Weights of a small GPT-style language model, trained from scratch on English Wikipedia: 3.97M parameters.
Each number is 128 + 24 x the weight over its row's rms, rounded and kept within 0 to 255. Layers, rows and columns count from 0. Numbers have three digits each. The size before them is the row's rms in percent of the matrix's.

# layer 4 MLP up, 384x192, rms 0.129, rows 191-234, columns 0-47
101:134095138123109093095149142165097179090145132128122132095097167124156129118145097108123117091112113085128133163139133149144181150100113112107162
099:105106133075106155086112124125105120130113158136164119150104101121139158146152114147097113114140138109135089112107106133181148098076152135150142
097:174097158109092105140122151088141171059103121116122075115116124142124074103089138123117125129111109136089138156158105146137159110148159144071116
103:106101111112144119113084157107151127120126163150091122207107092135118101099126145143124110166171150126124107173126159114106168156102143146102194
105:072103154128162109081092118125131091143087129087111139113180088114111122142125123125108128157113124112109140125153145116140129160114113181105118
105:147083155142138159122102126126170160131139124171158180138099097079120126115086119171091131099105137109164126123116122086102095090078145102122128
097:130129153158095157126130159179129170111116133169146139113140095066123118139095129116137123109104159114116142161127119160138135099162110118103157
102:125129109128100099152124143163116135105141135125120092117141153089124095143089112189097120138114102126097118142134118118157164132147113164110131
100:061138110119094156178123147113149104158139164082131154106160138136181159118102135155152153157127101115115149090151130120128152120109076118122151
107:113104088136093110134152099126102134118103149116126095178132118138131111083144125108134163149106092103137151119113132123127113143118154109122137
105:120106145128123134123140099145098137192127139117127150121109157128145111170130149133162140165094085142104066140126138094119131136107134142128115
102:156103131137111153142105135064153117107146105101130158125132132108121088168142122113142142101104123124127174161128121180155150096123135136162144
097:145178103138145099109144157125120135161112106127154158121138146129160112122144162121104091131133110135138074115115174102102128121115169116086128
097:155108150112109135156132151114148154123140152129114133155178094096100126205127141132117122128157162185159073130141127127143140147112143122136105
101:144148162102161135157138147117135085143148131156129141143108112095202123126115117139118087127154130112123119177124127108120152129115139081103157
094:132111165109160121157137127139159146135125089114072119120121044134106180095081166098100142123113144074153125117140104095124127127072165151138128
105:118092134113139133122134124164134136130123132124169131059121100194070111096138119159119091147097145127121157107097153086130152118097135133085132
101:122139113118114110158126079109081125115105147144111114104166119124140123149165163132119142131120119099136161141092130172162078111176128124089113
097:121144127136138134150139181102118131139123137112127100084085112146098137133113110201082129160128136134127129091124153108140129128106122125106080
103:103156120172121128125110163079149098120110118129112145131122107103090103148167147106144075140178154086142144116145098124125126179107149136111123
106:176136113143141111110164138140142143111197162107110122134123122142155135112093103142110122102102116095117116141125099137129138118160129098117143
097:170063120099161122139111083090074160137127111107077116123122148108129138149093141123109170133129127183152072112112130134146163151108131157144141
098:140109142128113107125106111078135125135147110114178131148117123120147129099140113100120123132127200101093137196162096109138113112147151173106132
096:126156156123160098155074082126128130129132131130066173161105128117094133136130160100155131156138134094180124101123111116147113146125113136158150
101:155128089126143155125134105115126128104118102142159121128135098117103120154107163150120091121123126074183137156104159124116135078150100097118073
106:113148183131137145082120119161095162105133110106147136153146145096181158136150148108120140100138150159144138103170166109167168139163102101159165
099:133154103152114101121132148150156111115146118145151146127153134123143115147152112153128166119130140139126110124122119119096168110100141083108097
099:141103156125140109139146151124133145130151088168180149129123175110127142101088152145166129111069113094075144132095146099118164104132184147105111
101:138166098178143135088109131134117161107141114138137133122096106147141120128116151087126130136139103179096150096164127095147135126129125101126145
097:121107147103148157144144126149097105118137124096092075109112136142109151118102128127148152131149129139146110154102117161144147112112116133137117
106:122190096137133142081122110163169132113087108162106102143123100106156119137119118149097119124132134128117045129145113116104131124110134087109105
101:167182145147100110133124132140171176157195121145162092114142118163144167056125088147137112133173128141145175173110114132131110129159141117126123
099:103124092174158102154093134150138090183155138162086135148124136155119152090160158153151122111134132118117068114149148120121122194104121117106157
104:104121108177135143102125152115158155103154139127129065122116094123119113124168142132123124111100116197142142106142135118117109125131103170072144
100:153118137162180119120084063123144071160099121131142154123143171157170112155137166151124116099122181117127119126113122125158159125135106142172106
102:112092144115104170132166113091143137145124134170131155133110131112112110070130083117132107108122127076119113083141104114115093145089112113118096
097:157139158132182135129112150136115156144125111134112144149137111074178137141145125146131123112157115123130144129152106162100157094166123127124155
097:136151121109092180118108124136102158111118117114108105145140130127176112128146107136075095140151094125131104154133115109122110150095115139091134
103:121143111129102140118130083105153160120097106166112117131114113138102111135105145141126104157136085120157129099146124138156157150122128142103146
095:153156105127095153151112145129148119122145099123123123148152106110163157145081097178176103147122162150123130126137134112100146112137168117118148
095:134082126133152109137142122120132108119139198159124144129109130151117143161132184125120153116115073111144140095151106122138155117127164144107155
096:139134096114139078124177138117096154126096114080113129141131174137155142093132123114137125170113138146120108155130112144164128119149118119120135
101:124084156105097104172115123110118163151124117140111094072132098139102122172127099178158124116148099129102118148134105135120118124182168138131100
102:112142144108105107102094114119155125114132119132114108149095103171108147142151103140114145095139128098124109122107158118143172144135112162090154
# layer 4 MLP down (transposed), 384x192, rms 0.0872, rows 191-234, columns 0-47
108:119153164084102133109127124094142120101141139123115140123138112090140127126094135169102130117145148182136159117093135156110122146141143158112164
096:121166094116099116133118133098127107119132139128127122118135117098108122119101132127185109132151147148124150121077131172145104160132124122148120
089:073136087098125094142112131083117121125160102131140125160144171140151111155133131097161113125121128104121141119113170132121154189168158153172132
096:104161120135151118118134168113126110098103178145129141114168146173133103177141153137127116114081150120121133127164111117165126128132150106082096
105:135135165142153137139136076105145165144125110085111119145137141151117139123111141155076141096107145119155101101133154159115155120105151130144104
106:148163106137085145130131077115116153112072113130117126101122129158136126091169158095161086123181115103134116117109158142134142136164131153110129
098:098116116102131161140137040119102147123157109146113129137116166162122153109146132115123160125120093158134150155134163176132139146119119118105141
100:166093145126152113163147109139155136122109129093085141151091100090142095110135174143116115119068140137084135150112115183119169121077111086129125
102:105144127134132123114144102111110160123093129104117098128151120125142119136132099154127121131062075132069132127109159115115093132137127122132141
109:115112095157133100119129151130121143155120116098097119123134138119128081139158140186133148112177127103121129156117119121146173125096124155085149
103:119159120140150126123142179099100117116106111128181129164162126143166151122136097132129139128132100092142127130142102120109093123117129115154119
100:140087100138113106105140093146124165111120141131091090134137089142139088180120132167122136149120105117147101090069155134157161121134130104109112
100:110082175165101154144121162164100123137128133103094116141136152138109161105100114132161135117085121126111123155140125106130109104152142145124126
083:137137098140157124133129101156136129141125138123126120151114115109146091136145131105111132122120159098154165147128159137156128136103120102129124
109:114130104085168130109110134146144082096123129160082143116129138106134129132117129159130148143137188131139113127131122110163138123152097126129069
095:127100117108141117109113143128139133102157127124112127121109108146102157117100126114129139133157128085106148141111085084111154153169110155148099
089:128135123146115113110124149120121127110122125126121126139094149123149139134138122100144134116120171145120087131138136088101201139095135093129112
091:135164151134126127113182168133154141144127130098105127141154120150098107122138101096135115101084139117081120140121109136178175120125133120121111
100:091090156120131125143145123139121120126152139111157137085114134114094138139119147138120108155144088078183086143096141117124133113133140096101108
100:149124167113118151093094120125085107123101129162133108112123131160150146110141118114114106130129170154084099136120121114131147121129158136137099
107:134096166160154110135095196156154163102134130091128158117117111131144101101099122111130145107099117156091126103137121144119104115124126132109172
092:143114097114141156130148088110141103130124115159137171108149099167129127094113143132149144107126151153174142143172120153135120164134142115115093
099:123145176115096194148117145147080131136150113132141078135119143132178104113109114106086138113142139134172073122156141133084124094147105118114126
099:111140104129115115151123110155114127159112105127122099075137127115156135125104080125130077128153164110152083141107123131137135141109147135108092
099:135151141132173137113118123079118159152094124084207121121126149118138104111084126108092142117142128142089137146117144158133097136137134172159119
106:139093174113089136153141146092129141096046164143128125135171139105140106110098167098098116146144122122134095159146129095156138117145149125134134
106:155122124189120143124128101129080086096117169090108084148127122111137105154174080141116147091138142141137142127150142115149137143139154153122131
092:119115126159171140144107143151096199118125148153142153129156158102104124164105086160172146098133073089100103152152147107106164121101121130163136
107:152154158088145111094133105154138095073129111137138147142149131120147102153127123118110124125114107105113139152094132082116138136087096139138144
094:152100112118090136145106197139150159095137115120136116114119131145102104147125148127172135118102164173101114125157134142133131126105117193094104
114:123097145138129134115153138131167135136117107144196144141126157112127106136098111147120135148135102135155159120132118120114139131143110082115184
094:121109081120108143125132179139152096127136133120137169122155138120118097081116160141092118159124153093175166107126147141106141097151115099101133
101:152144116144137094167126096151154110107150074096146132129076178153144158146082105124180162132139142132149138148154127129089108127118132134142122
106:087117139154146135150127103123132102102125153110113138122123092140086085140134104132113159159142111099155077128138109078125126177174159134082160
098:106119120137118118127147117103121116155156164111139130105160159135167143144132122146135112140159109140121121158122115115145118120123104150152128
102:103152111097107151136147148167133124128112121138102118105142159143126149152123122137095107121118146122098101143117096141171150168146130103125140
100:127095108084142132136128079127140113168108132142135133089105113161179113129117121139139155149163146161127151191173123135116127107124115157093108
093:097156107117130139112100147099086083112140089118104088183103117171129110135128135107142128093147182125114126106130109078153142141149082125120147
110:120086115135207132101142080116150122106132120109155127153120150118164180119123114096176097142112138132144078157119146135139148124147095177137146
096:145117110120165185166121141109137137127153139127132090139155111137154168104142102134107104145100117150122137141148161102126127052111121125156168
090:110131150113116154139118081151119129131124136149170167093107150132123121155129141098125131130133110121108153134149102150182141105121122129102152
081:117142128172122125142123151108133102161135125130141136128112124170169098164148186136108156139106138112148151121137090125095164142112112192133135
104:131078134172124126157144147119139127143141145133154108156119125157154138152123166149130147147144113104120140128106108138104132128131114166104107
102:126116189162111138140096130126135147094102110112146129093127109086139090168147110124099093134099100163148142098156124108104094081123122144121138
# layer 4 MLP gate, 384x192, rms 0.129, rows 192-235, columns 0-47
102:144106105103118162104109124158107154126138158096140079093113164144114161122145115138117134154129141142132103132101121138128110140143115134123121
100:173143155150060095156124136107099163090103121131142105107144117108112077127093140151148178136109122128109136180116132160117168096104149151105138
100:132081132123099163131119083115164147130142142143125072037125163160134145105118169121131097095097123153131174107172112155105110110114094114128094
101:122112115109139168123059131127076126175143079129095127145137140120134136137110103156114108106109093118111118102152114152113144153109118111109129
113:120142110127111116158161098136071154119106159098142127097114135130126119089150145089168109121207159131131132137138117133112136130140166164103155
100:137135139108132128158156127089129127135169130164116084148178120124119171118100157176108144124122116122169152123132105098167127116116141116103127
105:131116147105061160143131090157157148145106126103127118115169137082154117108101151176084144110077169149096137184149106136104113112073101149119128
096:143133123084159165140109138078144060145108145129117119171099141087142085137118109119126151115112116145088102089157098129130116108123144137170138
106:116132099154156090136124134119127152144106092114143121146142176132135119137121143077121151109157117163159119146133142132137162134127116123115116
101:124105115088136126123155118129186099112123172136094142122083109124125112122129158094102154188128137105138135130156125137126096141104124147134154
107:149089164122115114130113114120118142104126148134141128119078175128097126179097109102138090122086132100124144133109102135171132135137115094126141
098:083169146126107126098041101140093120144123136129157162116098090141099154139119171088155075132103096123070142123157098161131103093154129154117155
093:119109158076119136153097138112170175168118133123113113138131111103133125154134126177067159125157132146125158111190139105147132131155105117140087
105:087147084167167127141138134154112129146147103116108139160147170162120122124123138139131116095074135132161126122119112106134121143108111089141087
093:135131137135140161138134152129121145135142139160145139089116154132107106146122088096172138090144126151131127149117159131083090114151100090120110
109:103176162139107131089121125107136139131169118129076109154097169057154154142143107122152134111136137125123135167155078126111130121173085134154149
102:126085157108111108130185184102097122113158158155144135100166122111129164097132139135136145087119138106095145132112063119146111118176190084150072
097:136156121178106110097123117148186092096128139115105170147139098118148116118162115146129151100133105134116158124133111128108165103142131136122118
097:129102143153135117137173140170071071125129159137095147115162132108126145153138103168154116147119157110141085134095128153119152177111141154116124
106:101136121133106145166129100137117118108105122116079088146137097109135072150142112109122108132159131143085069124149129153120090137109117124149096
097:087178130140127119099119172159168087102134156117163109111135125136110134122186112108149109126112146112093188140156133118107107105140120083123140
099:092115130123132138128148148109142101129129153132144147128104145127138103111143109090125119098105150087156067121160130120160136142135103130095125
095:132115132127112113172114146098131135097104117148121116150153111116069100137136126120140124164164138125187147126125098133101156129105137128126093
103:109121153120129124133105154117115140098123176108128101139128148091164124129159115133105117143141100171127144101140098123129121150128156119173141
104:138111135136167149137121118152141156120139133170148122133166152124152113162094130129112136137159136178113149125151065118143085124100098116118123
096:114141117140166107146148118108126122115066144120154117136167150163141120128093119140097094176158123086147119123093122138113086133130135121124151
095:147111126149150106125121138091156137140136087143152166144097142121117140126143127150147116140127088102158108109124133163098183137113164093142155
105:096134089132094141177120145164115103127129081108105097096139111106103104121137089133130128158127132108164150123161097099146111117157139116132118
098:138162093137132124088145151134113107118100114133135196135154137100119134124149141137155143101141102128086088129124182131106135127143163113129142
100:115114175117125084132116116089102125137123114158111148137094135132095178128097119107119106103107165093113162098134139145119137126166096147133122
102:068079122139114131148166120107112119124108125117107162142095106108115091147102138131129172116062158109125123108128116136098136093096146148161121
102:117088100140057097140137121137125134091133122107106163145100115076129105140105105086133106159073102131158131102139087127138091105139074091143116
105:124166164111129162128141102095122123135130117127123156126100111145138110143140137097121168155123144139154084130100155119141151159140076146126117
102:117154114154126140146132108110140104160138102154157146122137171113120140085167163162108112126125151099100156130113130168147129130159110163144093
102:149129169122135099114105109100133106167142134118099124130155137121118142105114144148119106155104108167134135107094149101102120141151126166167159
102:132150203110149138139160129162100135169124128129131130118116117072149120156117165112128107143128132147120183121110137158124130116161164140130091
095:151122109105121097127148118114105127157151138125163151176090144175130120147124164136130090057127136122122194121105176124111151077174132122117102
103:102096134164146160098152098135131144085148121144162169160121134075108167145154114114117138135130122111144107094131130143103145180124103144113123
095:120157153135090109104130133174126129098074117139133111141131135113106115092082097142169126135139110134160108173149118151144137099155113126111140
097:110160142116123141102085152149118158168096095095142116124123123158111157113114075140148106123142192093132103140122105113105110121136125156125137
094:125148155133144166096135156165116087127148131183150086126176084155107098175145123124124132116134106118115132144113145128071109124100137108156140
102:100103119165156168160165106111130085066127131105107164095148143134144131128140119150158150139133151160151147115110102150140168131117143107120123
107:116120138098112155118120173121134114158136139126113123151160134178111119138159129121144096166070125108157092113124105098108091132133114135148142
094:140145160129136105118106123165145173139124104113111119157115092123152116125169128084120156112201105181108145153117112131125102096090105139135122